Each number is 128 + 32 x the weight over its row's rms, rounded and kept within 0 to 255. Layers, rows and columns count from 0. Numbers have three digits each. The size before them is the row's rms in percent of the matrix's.

# layer 6 attention value, 256x256, rms 0.153, rows 94-127, columns 128-255
080:172147155136088179184150127119126154163131173121142146070149141145089140113127126165050143145098181083103059155189098145148102078120152131174100096180186125169143126121095187119175130150135101157157112129106091082132058116068095124121149108161137101115121160111103170076078142142123123156118133150150180154108086092119123179139142144113167169104158160143210127159128179194095118162144
080:118125157189094154089062133132186112165083148084168110091080135169108139117172175128165123149129087048151122147092142134073086103117049142120145128192160165135123150097124158131104133114127178067109158089141085151145122176091156101098172100054124101111142105101116087164110124064150112103095158085124162121135167137135096118176133141080126086125166109143123156175093111123187145168093
086:149159142213077143152166065078130242146053162104144116127169118147103140199050106142169169126093163172125163167137104108195155096152195181149109122120124136091110124111122085115111085163150120097151135190104137165172146143176159133106121105171172128122152125149095145145149133130081142177171105086093182149088096126103138115088122070092142136084151169164144135131117145169113104131134
086:137145131099149161148124107127168144127092167101164156126177099140081153137129081085121127096124099155119145162119142205143159118157151056098041147143138176115156170154110083116124139137167103186128115135211113074142081108154118146146128098144153160162108125096207154119128106139135137188089097047111131114143124113132129177145036102120105124125146065081150156119055151103100135176143
081:162072184151103152130116138116153183140098149096101125165113143109118121173130120150089136142179164151139121168173116127120097078143181139147127113127134104126051129118147137164149089148122115101177092109123131118095131174104093156144137080059059168093103150140141108138082220064136194120104128097109125117085052089152133107128150145125113153119166139115099111152087163095164140091138
080:093174155094154175177137092149126163136078173145124204147122162088115102176186073094133144156171078093108090112135063072153114151115132148168190162121162147133098123075151100115128092110074103143127161133144110109098147116160175028126130114117114117091144077142077129150153190135140103148177163174169150123144136084127111129170164140113105115154165097122186151142092133132180161148114
093:130157127186153131094135188111079128104160095130079110106109134134150114122162151128126054113103162089157132076114120116141150094154126098115171153137092173209092133125161179145164105135151124127147123091144136105145128118153116035182138130179121146102158091130091143096111191113130135125059130111089093115189139159183084198186151068089106136130119108147103185159064118133110133155164
086:127083176130111153118122149127085129177090089131071122157132155165109149191134120130136190122151134143130137164184131129211172071114114148197167155116121122137145097145110074098127114102193159119171131086100110124166107161178108139193074139082125099090133157141121138103085172110112126136153139159144179126092126126126094132144121163117111142106152159156060162171086109130150160097127
087:105207089165173132164151106134135134114119154132142186120136141119100138119193161151063125116185140122072102213148132038100098129136108151180171065111084138171128205099175165110118113108130116081147163121087134137105098128132178125153156139126166099138113149146107110095103126129108116137118130090167137138129111140120142105137117125136049088133182150198084153148112057175116159075139
074:123153125089101139106107055153192098103110108112121161146138066106106145101199075160136096128095156108105141132111160158124124183133063114092132067143108071113105114090174110145157104049071141093093073189138093108075154097179120168115108156130110136120116106139182133130130112113117097153087157103148107217109047177121089129113102112119135098123074105151116150077103157148128105131103
084:126175196110093176086167138154112122132121170046139088155130164134153111128154095147177150065140102162152108092080089105123151136136114148083163177090116147108081118195141149139121138132152140119072083134142108119127071136178137106181098085129114125098108146137136140195160177123110111155171176177109144102116092120147143111098149127104155154135141104121151186107130104155140075141153
091:113126136120182095167098097098199138095130129116062101104148137084140132095061137121204155133109108172112171140065157133106126130069124131127119127127146104111170166169088074131104149138148117144162072144114097105145193095103120125133132141132151189187121158125083154109148080182116149138147102111132106187123112149105116112136128130141126146161157119115155195141108135105098109070047
090:126109149105136133099111090137171136142148144080105138104151122124201063143141173112101128136137118103137094122147131067062169106137250099094127100105143100170135163130132140119106200127124134113110097077165164079129148158108131097143241082111165109181127185065113106163043168142131159160136155116180158181129146114138143108117143103119174148155170098185115106107139141109143111170127
086:100103105107156133135147122113156162112091106149130133211243126085142103127097132165121123135113134112160121128111088069124098125108116147136072175131089158143178163129127129132120104108114145158096092133087188095141154109194145162122228118127136090151144154155089145059112106166125157115145088117095144159156106099090061122114131128189106116099112105102118126132090143106130104160142
075:137110108122160083171118152112148129138177163146139140163091161133102078141114140109104113102070113146135142096124107142131095179146142163126082133123132108128132090161009158152164101100143111129140152125111107082141150131071078144108098158174147099091200165164096113121177078148150104129148129194083062134091131092095100146150106103149192099100099128078123119173147071151129107087120
088:102087148160138138159157134133130131113112118184097124139131125100063102114035080127126109140136177112122163129098089139109168159100151086133124118102131151090125140158105117190101071167155149145107138093108112094105119099153104189110153129168194145181103124091120165131173156161114079141184073105093152114149124142117087068104099132106129163139110180172129132123129234074106141077171
092:109173174060135150154137112126093147148179118123130154117092129163126165140183121192093113105209128125132089184075101115110096146131134161159106108169119109155102142113188173129128118116078182110175146162178119144192122116131174103155073114114056083081132113145143068114092143059109184098107166140114168090094090088199136124146138132157124170108136121160161163179129111151133126153128
074:160102097128131078098117095158168193123147067145096180118118111108200128138179196140154103147097139146114150110098092162079134096168156120083121125119117107092113114142147144128150097103079121132109109107153133113130151080156132118180148103153136127147154103080159115123140090127098092102091028124170134103214175155096140182136152140183117166197148118092168104154130136112112138115095
101:071060140136132107166113141145157157091106146173052144140170098124079086151109117135126139171085143146127163104102172168102159133135109148133098118153150130081131117101080061152105077190120137080198126119106121117143151078169098137147146147132163122155049093157091108132156105162110112158148069094089118120190141138115105078126103160119113131073085165104149137181183113139114101135079
082:159121126147109063156107103104118173108089112076133117106173120112107168128103168103110095124125128140147094148144178138136166115181149142193143191170109158123215132121066099159107121147204190123099139150132136145118122164090092127098120170079045127165084174101146224067122114144107157108092130122133119124135114116079173123167107131149163081147158136154157075147157149117106095160135
083:126185103149116139084111177120083155104118168117165129099043133156079108131164178116123165101066142086107127112151140104072133146172132112129126159140136094148123138166147085158157168097105156122155143172185136123120143093070171098098101144139150101112159173106079080120138201117081083178166178065106118114090129116134123146128090152133153122097131024083101126077162101089150120142176
092:138077116114148080120140151135144148106172102133084138177127129094126121133139096149106147171115118164113210110182146118141118100104085129064100129123120084105136133142137085145113168132085186141088114117137213116113200107067152152122152150138080114176111095126120103081129082161076122112104094120150155179117150128092176074159137127215100132133166176083175101091178122130117112080123
083:161169097083063127111113088095137124154130076110124135101089145143185142127148105105128124117110085157111077106101124095138066107162187131104106160091147138132144161156144152135119198111209080140143143102147083162119080105068124050143136125151133142122156133156138139097133168060145175126209168092112120131114085159155173098121113147153077145160195104137121128109157076155194149154123
093:101178189157143220127206117157127118147152128105138113128124082178093121165207141100111119137106107125125152112105148129129125185138116136152186189137134183135109133110134192149138112117131180190160194148171136174075100100148106120149092147128150108118211118156193049166156134071143117125123155106129069133127120183172129127134113147073115088091181146172121123121157094120138138137108
081:089102129140133136123140119132090132092136167138161173084127094152140138125137119084137167149139089124158063132116113146154123057066140126184076132117107179153128110088060175074169140189157168124128153109148121139150132163127136123136123100102102152052182153125112119070133172138105186118148126202150113090098207150161208169110109072189168111094124097131108185162102121137150118164141
081:158126138114175153111164122064102138114182123116204093130186114137152144064138170126105176129084082146097153144099179142093118112100144087102126165138153155163131147155056114177131103120172102103084123120148116146171156146148172096078158069110084155165058122122084161122081106141168117119112115119152138133139126134111064143085100118151097156137108129108119110178118150158091121104178
083:128138108126128111140126133151131154153095089135120108107173109098167088041128127139079170116163143123132123162111137151105126198114117106143093145166140179126168121208045120170092140131117106165117106101122074134121106141159142131110175186148154145141102134184119153022149094167143183176132171109110133125200139108192130133090071154140182109140119083097108083156129131140066171132097
082:205061114162110119143117124122152139113130114092105152104098084154125113131148191160110154137142104096156125098134123126100136110165161111072161172101144133147159094138185149075044130122121138086179111109137119157174152172112183132125114111110127119154164128180134099163096081108133167113114135125177165126101159140124113148153215097178125147132061152104119148142116128041082138130128
077:121072057187132142103146153091123119115174145092098123095133165120168094114106081108116139119148118118074163152084145127138106134050146116129187117076113131146109142163086105161157154158157098107158063169089123175107138113160108081105156101200122063094095146089103153161159101102133106109127124121066137102133110127133130094142144132144138189193108135117150130124164083129099141177121
081:103176052147145109137116144156179153107143107166164127124155103134141131112022122120087157130101137127134161162172114183133140113127086149065154123143134101110159146116101183105131109123167142158133153073064082120127112168134158124122144166161187088129135168159120132127117137165088105166187130143061118178132122086118137143167082174101147165071112146135153144093086174093134112159048
103:111106081122088165119133142133078144119179181084095158101108133141200116164152111156139119126096120112162132104137095147132095141214158141165133102082111161183081123121130124094131136101151154127076146133140073127143151097141147135151096118062097154064177082183100115163195154104140155162152115128111188108083122141176144175094129097169102128148154063103155105165105129126138183169172
081:106141164187141143140165120142156121137131109170169113173130172116121146166045185139131111178105134106085085120099107107130112142105184106081070153106106084144149173095133117114153123085160108093123102127180140102120082133170069148121142112106077109137147084075128131126080140115102104151160097056075147155072052151148090146093128049117120086099156159151162156181116158112150153132108
088:114114137130189091157178153124091114100151179137089161140110120140063159081146126132092149115133125092094125107161151107080124087026125116140105063129157137106141136171121051151112128148113102120121112104069116148122138180123147124109182110166175119153138086156128134076156113123095132154123126120153099181098101198121139142094165116101128075083126161093184141120166138094097123085088
079:125129151106135128128118201141119122114112147112153152115103146148104100118150139136070087134162117110091148077148205123071137171160137104092127188173090080157150102138121128100107116146112152116069104207135130153090070140058126170183133130176191130141100140072168114175075143134088158092039159106166099126154086148124175102170189134170105143151166127138114161109169181098183181135155
# layer 6 attention output (transposed), 256x256, rms 0.248, rows 94-127, columns 128-255
094:159130129112171128083088115206145143144146158167125093114149084132126131139103138113154156108191120122076162126050077102154107135112195107110109158089123114065153149121146090048123165142122121126080103114140141123113132175120151134114134104169089166147138105135076117104115153132117168109184078128190095145100071154119164127097119136135167126147062121205141136143135146151155090108124
092:142114084130167091094157153108131136143065115105096139147084102160161110144158153142166133134103130127148124061125175094070123137162158125126157102124110085173121132156192122208178101134143085186101085114140109161079123205138157171087121164116126108111157100174137119143164079136134129104103138097174110128152169154163105135191160076108081166137124108185125112063111118104104121119168
100:145149116160152163106104125134154148133105104157128189075136103132154126099095114137073071119068100124156110155155164097169192110118154158148131076148084113161172057127142114084162063120197156113081135176167194128116110112072147172141134128124140140151135127123122130148141147061147122165145106120136145088133049087168174111059121172098102100166138129118137145134198180083109096195147
101:124184150111097137156160112119166142137152125142111101119184121190101156167190090149111150108156097120092119114128133098122136144106119144140133163132119143139129092079100166126136075113062150066128186146145121150131162061096090151097155110136161180146059094160118116167143113088097050164125137155125203193092107076172070096080141128146110151198136132102108091162068145132126097120079
100:140105169143129194170118154163142177110129135149156162134067185101131135135090124100103123104042148092141161174068179154130112146115139146138101174132100077199125164159161119133143173162099144128115121145133135158091151101139103177173125188095070128144134171116104127152146072202160116130132108161085150103111139121121102089138130111111122089162168116181163115148119107109072117112205
088:131064129148091137193069119126104113125132130200149082161087124129190115123141123157150103125141132121116168122122102115104141146131156102144115129152151099097124105103122109120074098117124097099155145150164097120174155087132071093183145149098069116151194102138223129179149095135146157183115125101144132141125140192102104098078160185179150089086173161136123098098109113112154144096127
107:154135186152089100161155056139121148111132138115135136131165078122140101146150183145094142088193084193147149097134126070128050087117089155081183196092145122099093178167160143146100147138099169139124085099075133169115166140195107105113089131088116099141115079073126079172124138139120102097116128122061153070085195101114069101148203149083167124086109131129071123130150122141140176117088
097:137093090193149136094136132135141143112109179097148180130101143138097124109125122140122162076088152113130154096124088092110129118124192124136129180144150136157100099119135146113167161200078122113115184116090155144097182148077105091176071106122085123185111184125076083161052090093151151200181136118129072156080130163126126163141139103190146155158113139116121079128143123085102119138113
097:076135098130097110087000130138150196140097137124143128135106127174210146126135167107109089147126108089148182051095115112129075072172161129131144127111164079141138125094143159130126216128070139157107118111095112101126093144106109139182121090121116115134161150163168086161159164161116106156067085099179105119135144086158104135129113157079105098137158106100152157123211143175097142124141
091:097108107124116101143109182104063099132099145105112168099166160118063127115120097118099138144168062140172135208123137170085150107083096129142017137131119131125136110113140109055134197119121152126146141123146107206144151144144149163120154119131098162062123120181129126146110163095166081131108134127118129108139201114093106128130168114122077111161158156134163169134145109050129100130152
098:120106136088094160131140159149113173150116109179123077110139073164139167107115090126144131177131142082150118176160181102071132147118107064069047125141117130077160105122147167147133041115136156138103154163132185124121181139113089153123117146147139143141134078126128184111119136094168167156143144120132131110151099142106158096115147166123178145103064115127184133172100158099101143192081
093:087108119138111166149146170117079062184145160068165196111078140204113119132115152087121095089138157098159082136135158122062141120144130192168128107175164134126077132108172159106122137117105114161105128140125155159115107114162166077112153087101149108104134152103154091114140166086111081123090164125142117129112121080155126135114035097136145096125120106132087081096122149150184123086187
102:180083123182126166133100147096113194081126161162110134121102176136131072119147073118151082149115147092155087062088142086099129096099084154108118053109120081128108116188160139126084084049141097078135099117088174106129107162149103171100128133061155127161125161148094097098135157216084161149070108131123175077093093121157112080176159078122121133136146177132193118152056126125111107102140
098:152142121125137104109147127127128105035057160111113127174120127155159177143120106097119103115196120167117079115117092129132232122163168143120093101086112115123109094111132138160063095084153080113139138088128100147206153128104167047103207110118110157156099156121115156159167121084146124191142139103186078132094134108155114140098138149128127117182183099127136158153159137157160123135182
091:151146182140086153146174122157076146160164067095108146125127131059158149156180132108073127151080156138077169151176132152111104103120176098108108092123095117156084107103142094114117129145048148122097053154152175071104107187129184074090122099090149104136126120096207126105122122136094136162133164115098128098078157160168154129087123196102156076147090144104067174134128137184146189155123
096:090127155168126140153121095125104085134115129105120163131140165120148096079160148106087124093118121171117106129144130122100107092137138147133112087148085134189154091071112186102139152099166155167126164142116136118128191122097151087081134102138152129159142178143083128129145101079110147102125135159135110138146093114163130169105072151190155126034107098109114149156103079165136136126138
096:149057046078153173108131177146139178107111174118126152087173076110142125146071134142095105114091075155079182118128160117099090134099202115175086167144097084110127158094128118066180128109113103081139146107152125167140162103100098165180123108133077134206146143169173097135181139229143157119094193131147133124120133102115137128129158141154160151141116147188121146134057149112169143152136
089:122111104119104151132173131148104111125109083168153121101141111146177077149177117136106113067159175088120161090111144139106112177108030089210140137140067122225106155134103149145092115142082147140111115092104098117157128160143155166078135106089108173175107132124100140154129160106116138165098090117089095128084091132108128157132112090103143181108085134072087059055137136086079121124164
098:149113124157200132080172099100124123145163154077146128169172133140089098073126129110161178101173113114112129173152084114093132150103145134129105088102102100119092089086128134101183205144145119106100109133140126152088089118126099140096125134142134194133168116130157084149122072097140115107088169114120101105105145127112085179151113148213155115132208135168020114104146123145129113186144
096:072111141146101112118138132126133108158114102101112129153105165156142137084108166107146152143122194103141082052119134105176160097130099197116158098139155156120078120121084063116188104183190110126113154123181144058134133170153161137104115139165131091130126119114077125175139121100055194144085124119100158131126062127121171161103152079141079175144125103109134107126104178088181125144094
098:103093120145145133188133099167122112157104110109128105158130136061137128123108092150091127108146136108161103134144174221136156105101103096110119148166115132104135106134068096088146123119177115149151124166036142169142094068180060203146140130112072128104119065090156072103074126123122097100112122125132118118140137085097116075111116113181142155189131144083089208130179140146090143146121
103:092167097119121143131175182142093076120119115156112144067120089169126149125106157166097131151190130122166109110078131137081158182106163212192122101177145159107108084157134176136140160121132083146118095120149073074145069126147110097095135032087118137105101171155160107055113141097092128131092123126125080060095105136160140192168086147069122148137106095125100099162137127146147134110179
096:121128177138117132173131149156140122113106149172107111137108071080141198123124129099170123072134137020150095130153135143193102183146142215117129123098132119084175117090176158134173093118179136148090113100156137105106176175064096186144128116127145071149131127111125138073116132161095130178151128169133145146108126200081149141129128106114144110100145193107157095111151167166147152129158
106:130162136074107068118098161092122164122176145164118162119141149071109090107123146052153145138083180102172176096150139125091077138118114094094154141174190112121132101132086102129079130125157079122025094138128110090167162111172056142132122076167099120123123083122116140127176136143168152103122077109155122104157100107146095138091169105117103121182141159110147116122078153135096164152077
090:146123084117134113071104078137124102129170138073077078137153081084108141164103136146162103092146123113132084107159168116155121139151136128103121193184129164131165129112127104142071143152167159106097133132089105099142073127090159150118187073112160188146116139083051133130151140145142153088120171113093145147108136185173130167139131172131185120133112107142127109117182154107156055133131
095:103179167117092074156151069100115127123123126138085099155122100154079133089110117165162064114136144144206157136165133122150115115165139191129083080175159044101135176115152082154150103131062136096174100100130184114139101099122170090057128076130186118164083182138183085099123163150066081093162095064088112102094141086090182083145133173146058109131111121128097137125140124132095086145113
096:075118132142146085166075079132085127146148157172087083140126141132118154132189138080168143127147105089126090080149171179096101183159129137167148121086173110192071138096057141091123091117168150137152137172190129125186164118166131152098176151187141162143174091075123084138138148160130056181132107089195178114190123106110103115142095185166126147108140086116097167120102180167139074102065
097:136128113083068135115171090120086134169107112136092118111157159154136144161144066139110134117053159134134103090104133168129082129102128073218149126178135081135141172166183102196170080112158157158185110169114152148112170160134110125112108126095118167131134166170102153126099109168117128150140128131022094109136145115181069068095175147118110129186099128136098040141165096133151146076108
092:090164103085079066124125146108138130152129108149122068101094102136125107136158153112163139150109115137130125113152073101093108095159130155116185148141134105136179146103130178147143142111078139182078182118140145130105142121163188136167133172160097111134186103147131139148084072176106184144115153068128113119157089209109119108093098158131147130117067119112135122168134099165152103128107
092:118094073110136161078069068130154216108108121154066123140151123063125110135149097074131133128097119182092149073133179088169109068102191099129137138125119155124168104109130160135144106175190077102114179144101118132116172126129157081113134105132049173124154149111146095138129111083167162142106107138168142134081125120171135138108090131144167166120100118069142140179136116168125107116180
101:169143097151160144147133166146116128143134128121098124162151088102121113139126047157111159122125100095129161121099147130084179172073128119107118133086111152109153114178135200139140102148106148093166139079166165144160096120156098140125067099127104190119079121139137124103088134206162130153138165163126089101111148077064111072162087126081141134116136129123157128114106137086108126154155
096:162087102083143129172114103141104150125110124088152120106138147115132104092102056128134129139142089138157146167199167101128180106102180148113103123112144114141137097148111183128130083106108097112151084149091182132135090107065201161137112136165183110092159134132112144194168142139166151145179169202074157136121149120110189161137127121078148133134195123117146112138139135143094064098178
089:155169149155077073114105088099113086152114173121150181153140185117123061207105117110121082142157113132164172123111185118154124101147119108164131117134120152100114139083112126117105145077108137187157140154190123099125159178118127084175105127111183062112176162151152128097113135152113141094121088107116114143141116094124126158147093145169138171080096121138095139092104131096120117117140
090:072118155089099092100109143120143180101171119165006093190128071131086096130148127125164126116186138150135100106107123174145089161087156071147142069142118130099125123149122161089083100144155160167128110127045115172159131097159075174160122179109116102130098159146155129142136086176181102159122107117168131144143113178084180119116159114097072162184082094118137077178139116126102091144126
# layer 6 attention query, 256x256, rms 0.114, rows 128-148, columns 128-255
068:130170083053121159134088167139192130094135118109157131202114142153115074131175085121180137123129103118189154158203138177164090161125083140092154103150094130132128132135110156141113167118139136084187116051169095134146145173132124152142113131168154167085107126136137134141109134138091181111111081148088108120144081108130160134182152155090148131086153099093118171056174140110163135169119
072:125078126129096194133181131099153129120091170089139123075128126176066154136097149137116122081193188115099092108058111133101134052162108131125119130152102117156142157094140095139108160084054075127179114125114148131142154114133097118191111151165059124161090136182085142167163142130093100078102126139069086161183122174146143164098161163115108118132112113134138141128207124127126000065131
070:115143123150082090126133102146215111090044110131157111140157155143127108087107150116123170142173143080150084165194141094101135125123117118120178053111106116114096127140082142130167162091146142175153110175113137074120141132105147087155191124128141143133159107128144147096185089142129094079122100108160098152130077169059157123053094107131115126162144125087137135144176115105154112177095
078:129117088106105099210096143113159085104165114130138149130105173118124110140167128136091161127113132084183094115057120104077122106134112162159087076070068102106081172160078151115136168153097125149156079221126116141112088118111115138131130152155163184164133153067098033136138090168109100158166137154138161109113132082099086112132107137138125136101164184160107094144192165197130191116122
073:055105126168103082119094151132118064095145164169128088135082119125082137135102168113134120110181100109120165160131119079096148136083041125135081097132092141162119119134145123141093112132097068152103112169131101183141168111131177084143159103156137149153172124131115179139178131152137115148157089118122068162111083157118143146148122103153115152146153092079082143129085119112102133223142
088:131128149090075139141127107117164127139183121127126077122113111137095147200121122141127223160179079133188151099113151131055120131153181145151125110131158123128137031110097155155120120178168185145140079079160140122158132100180101098128077140159160161117070091126131143124137136111169126112126096096138176117119113135106137130148086121064163162159169097137113180155172102083163188148137
072:156121123180118134132174142093108064143173141168151156104141195088116046109127104131161117098137181088122116104120147094094187150144138157112219119164106124120115097088104164099141114125133140158106069132161136168122150104087121084195087111124094113160135154130176113121158147077136147121081146111170084125094113100092109127103116120142102081130158076146043118068105124138138203180157
082:129182126091129110148148152120105163160165155168124100141164186062138094152122134143070076133100117090211092103068110131105137205131106179130082148124170101180174121101129166154160096116082152167108164130139076105103130149111149138198123138105163115168084087113129148093201154131126161101091158157086146144070085084151100179177123098160175114162140112155176191136162126121096122083111
079:109141153084138116157192136107161121091171097168116084128178109107100117165079150073081192131163141139126208133077154138165123044137184204141105148138141122141133110089141112091089152093142200179116076104176172127133123150092139145116114118150132129171072104152114195141178108164163157159169136143107093154088056127116078134153135151089166126137117121171168136152193091134142123106146
084:088129094132098200135128127191136131106179111142122142083085118102065155071121176194168122206069148076170138109174134159082170163172148164161136136127158165112142086157120097150122069153091098098167126123138083124161097126200107120093164102166174138115111134115140098131111215120138155106100092110136112153162119119149167162109111140165106164198092145158068163076101134077083118166120
075:112117144130116143083140077093139095090104166127149121087127113149110206097177144120150129121095086095132150099150122168067134200156128146118168196123139133141116194145086051124182111169077093140151192173120241143162082095133179154120130026164139124138136123072114149097139121122110119144096113121130138156200176143138176141114157102103125104120095131126119146128062135116078128173114
097:127163123112117155090117177092098175184153150108151115125135113105088178108102155140161067121151085134143199095104159153144092076159185084109067077103120127094117074134132137143101148149143123052095143160143139102142142119097128068125121145142148123140126115156133128172119143128127173133170066122157128169117177174096170117128116163128152195154105131123069138180115092158116110174096
100:107163137162134126154133111099113134114093121132126040163194155156154136129130130142123230114195116040167115158175118137141116089122130180156152128160126101132130082116082142026185134077130143128149165099153150187136102162146132147157198119132168162102089096121138153132062146133112080121102157115138158089141097177089121116085130153109120168132144163206099187108207166040138107076159
091:152138108173185077142122160114164116106140179127101146137177168162177113116095079086122208102162113145134136147168160073155140181146105140091167159107109080152158121097133158112152124027086128143136158143186231150150148083126122155167075117145123125160095105125084161127134108209152124087147108143180085082068146138174108211109138129124137121101153157146181177075167156093170180077142
099:153105086126132107123112198181125142165152162166209099145116138054113164180145171172091143085102097131165170161128107054101151095097155109103118172141134160117170096084130147132144156106148159131154083111097111163147055116054147113100135107090184107102133115163121168101163129103160134189121120159144076095125170098102110161072088128131108087159146057086119117145148177123144183170150
099:144135057087063130163145129123134146168101098135156125128144169122123134094115094110134078158140083148048210143127093055087142131104120126091162090129175188097131135105131108090138126125141150053138135088127082145078110143141117131068118088150162092146124133148108144132104105102197136070122131142186096188102081144102175086092100136108137099165162130117159151120120122091126084157078
094:039128119143121124196083167168121128133130098128086101149054118075137110127162129115130086114083165084120107130083121132141113071119085097190164166105078066113128118129137114133201138137120134170127073151069129100137100148120133097106106116167113101124107091082138142155162100129184111146152093115161142108148185103129108110119105105158122130127080083131096089116111103100154103145112
105:095162111164177132124119170068171174109110135173153114113124121139130130152177154081118171167160158114151115169173155095103113102122069135183180120099091066105128117159145120162100154091102133109137120099118208124178109067195129135145125080142119100131121145090171118117173130150110088118133124094128082116135146128139149144151165147117080113099129121134143083153130116174150077063154
107:181125096116175080129118055194143100123148155090125159095164128112121129157081116121129187138175048103152107132103149159076135141138172078156070148111110115129097120153162149092143112099142124108148144120112168134123107116131134123148119178108119123124141194177079095145141148122109172134116110100217160135130139125145121162129084192101100079204104093181098201110100157115074185134113
108:105159168103141185112135105175118137105135110097151117118093029135117138135100112146146073155157084141158080133174090168163188073151150156149123172104138101090144163120146114167114110145118091116146169156131155173104129128122179153113133111130136100153093080160151141244086122116129104114115175121121164119167135124145138091107162138110109133165081133126108168150158127128106140101127
106:112138148165144136123142116131160179088124172122120127104149198156139104058127105133127123110122131147114128165169143149113067157183082117067175116156133143127103151097132155161103158115111131168199087179139196157127203124150165134156094097103097121166101105110159120037066109059083109089159130108073083132132104112103130172155096118172161177097098228095121116148087129129127145125183
# layer 6 attention key, 256x256, rms 0.118, rows 128-147, columns 128-255
068:150083152122141114086201101138101099115095150127109120085091114154157091118082097052137082107171145149162123137095044115121141112142239119118084082125132111137174153105108141128130117132136082110110174154128159166155073091166151130061115160152132117065172125172112103084175150105096118114187088131141170119091136118142078094150183121155127103146155144131126145093103146136132146161096
075:122115131021130089126148092098114123127073170134174082147101128105117083106132121129187193119124172112125126172187100129139172142135133142094160169148156143165125136143177152136132144126116111108068147104089118165105152073104158171129181119099042209131159118121179119108168111123092147054189173079147121109124128197116119124143124110156134178095195092152113107143124142117127143113117
075:168152112064163163093177100094070097132080122195105112147117072085112086107109104134121162115181133133095053105125137205150165101130115112078148159122136115101147155135196097135180107117086121104104123122092126165105095081122117136098063101105129118115132158106141082134127136079114153173118138091142184111102152177134131178222113102077189158098178208116088126120104151148155143131125
080:109117139079092134082138169154075123172102096129101133085138161104058136096104113142095146109144203143058157180149140089127146153116096054070151186118200104130129116107170078099109127161096121131100166085055106143111176159139112103156091131075155157128145134148148134147139096113122154065135175143107113201141095191147166138073093152196166146112101089099131132153092086155046068195125
071:165121122110115179151248169113138085145140075107126121100117099103087110131144168144150160105142130148073131107096126090122159083156098151162149144146099211110061121093033181086126131148115103153109133054170137131111184199193093110071121154081144135093139092071119178187136149143126138142133141098119134162137107125093154122148174139107190153111126174130176120129073141121136093057125
078:110156133125186121098187142073122172203098158153139143123169151145086098175126081070143030109072144079148160107150172156151116196138109136052124117105150135134127192130169094141103104132165132097107148159103120089117094165110120133109126106118142123102107057139146161156122111152129093151101114182150150152041157151169084110142142154144091104157136088096141150117075127135128175191160
072:109091126202110120115106109159155121085083113162163169120158088138105181152135078197104229137188101099144131120149149083118094112082173120172063149121151153153111118152091108157149175118134124146094207179159124071143181063146101157087194081099184146066152124153118157094090124131108147120109131152173105167124105150151108129082133106163174126143103166120109106166143104123087113142102
087:087089126167150096101077169074166187117203132142083104168161190117063082112127112096133088091125167109139166137156155119147076134104102081120133056149111135160190128132117144110092104180174103152134078138096180128148097131133091107117112125153189159124159145168100125113139125098171131099154172132163165170152142104147119093125148146099123043122124089106105155179100101155134148097139
083:136088132141139078078086108110134111116114197157119136144148124144107167131183070115113147123156111137201091071155111125096164164174147174160127101034198132110118153126111140159125134160180128140068128114164182144150108087087138168081149146149152182201126129097071074150171198124080111129102085123155165135137089085123108130193148137178091153150098109115144153128106129133122089164165
087:162116167092130170145145121128104128138124167137153124174173138136113127134218136086153122090170066147116179072105153149155187145121109176103085121155149121117160152113130107151161176093150104173082130128145119185143087097158138156113077116096170145129083133105124151223110140155134064087135104165190074106095084136134132149178101113119189129179086114151197155075133088174155167127191
088:125138119089129092183061126145119190096089104136109135188128138110149183092130132102115181122119145177133134209176112150176092107143084021116152132165047105107169135159147158130124134128101157125163087117113109118091172122123155094134111049132132164126171153153117141137064099092082149102149132176070129098143091162146147132152103195134101096104135119139125069115143129132164134143145
086:208101144158118163135087111083082051169126152124092127123140146127106102126163170083090125092142095134121134177155136138151091156207124134126125174131147124144150153110131109123137149078142148108111111093148142135185117090166103135106101142104105124104178109070166182200093119111092086178101213109132113124094092037135128098148152137118199150136099087113154123137129152114140126077131
100:088064107100118118170103150135179169153154118114114153141108132136125140141153197099121162158118137173118126098131103099076140164063176169170120158120088168162074169143130134160131143171128106158188123114157104170130187137085125122120122172059103111140175137184180104155096163119140117105118080140118128125128108108134133138081169111083167193159168129121145097176120116136118135162134
106:122073137097145176104135132178056116082105085090180116142100154164174145168133108116115149075177128112126076095214171123112125071122155169097155090168121141152158122150101137128093194172117122084140127102136066133091133068168121108117150148133151100123158123133121153130162066091119132221158139069145121070181133164124061118093161148102143127088126189110083166200200122141064137103118
102:173159133116159123075145094099163134101110121125131141146174108141144192153110169128173112152156081093131165147115152114134140165139095143091120126101132130156111072101127171163110129135139129104064159120138183105104116111071110119145155112139112138166117079127109118109168156181150115108163128162151148155166096119157148157147164162135111156148076126166149163086120138099190077139110
099:168071120141164183149097099152119135172109164149078097176082119102084144122147113140130132078135123043160122110134110210142129150119107122123149149106118136128109152185181088131161105131167114199129102142115141098104137119084177114104133149085104101057149050138115121175121130195115087138082098074164189088086114159131182109119122150144160072168090134140110146166060110177139155116135
104:174112150110115087141127168084098133054132161217114136131159095131134149096118120118108163161126140126136192137115140111109152140133116147127063106112147101151095120087109139176173128126197115084134100146186179141154109136117098161134110107144141101083104185139152125098179116151166155107098145176143077148129114179125131142181082087094066109177093083123156182111070103118146157164142
107:163192194127069083092110070135125140113119170118094092114146115142132062083100154119140186172129127137056107140135149122134096168150104157111126134146091081128150095098148144151193164066063099156125197106174094120143123109114204136075136186107109184119105093109056150109061143114135158122091134186162150145102172157077093144094096121166100132136131191172088193235138178113141133129103
102:170102161146172128178157109098096104110129058060145134141151097091128103092177119127114130134092157145054120147111146111103134131136108133136130088125137174122114178147143144161126152168167135094116166112095120173091155148103103184155097183083182125032162080125174092106102123137111197152143074135079140138148172180132128115096097144042121102152101155090032131146086084104123167106107
108:198142160122108127124155131174139133179080092165150087134097119111123130136172161130158173103173089165177128140173132154120166115147104152124132164061215188121146069172142067134110106099145165150177151074176156146125129119074123169132193109131102072171126110134125140090078137112127135079125115172142112084079153146165186160149109144121118135139155094086097129117153097151132063107156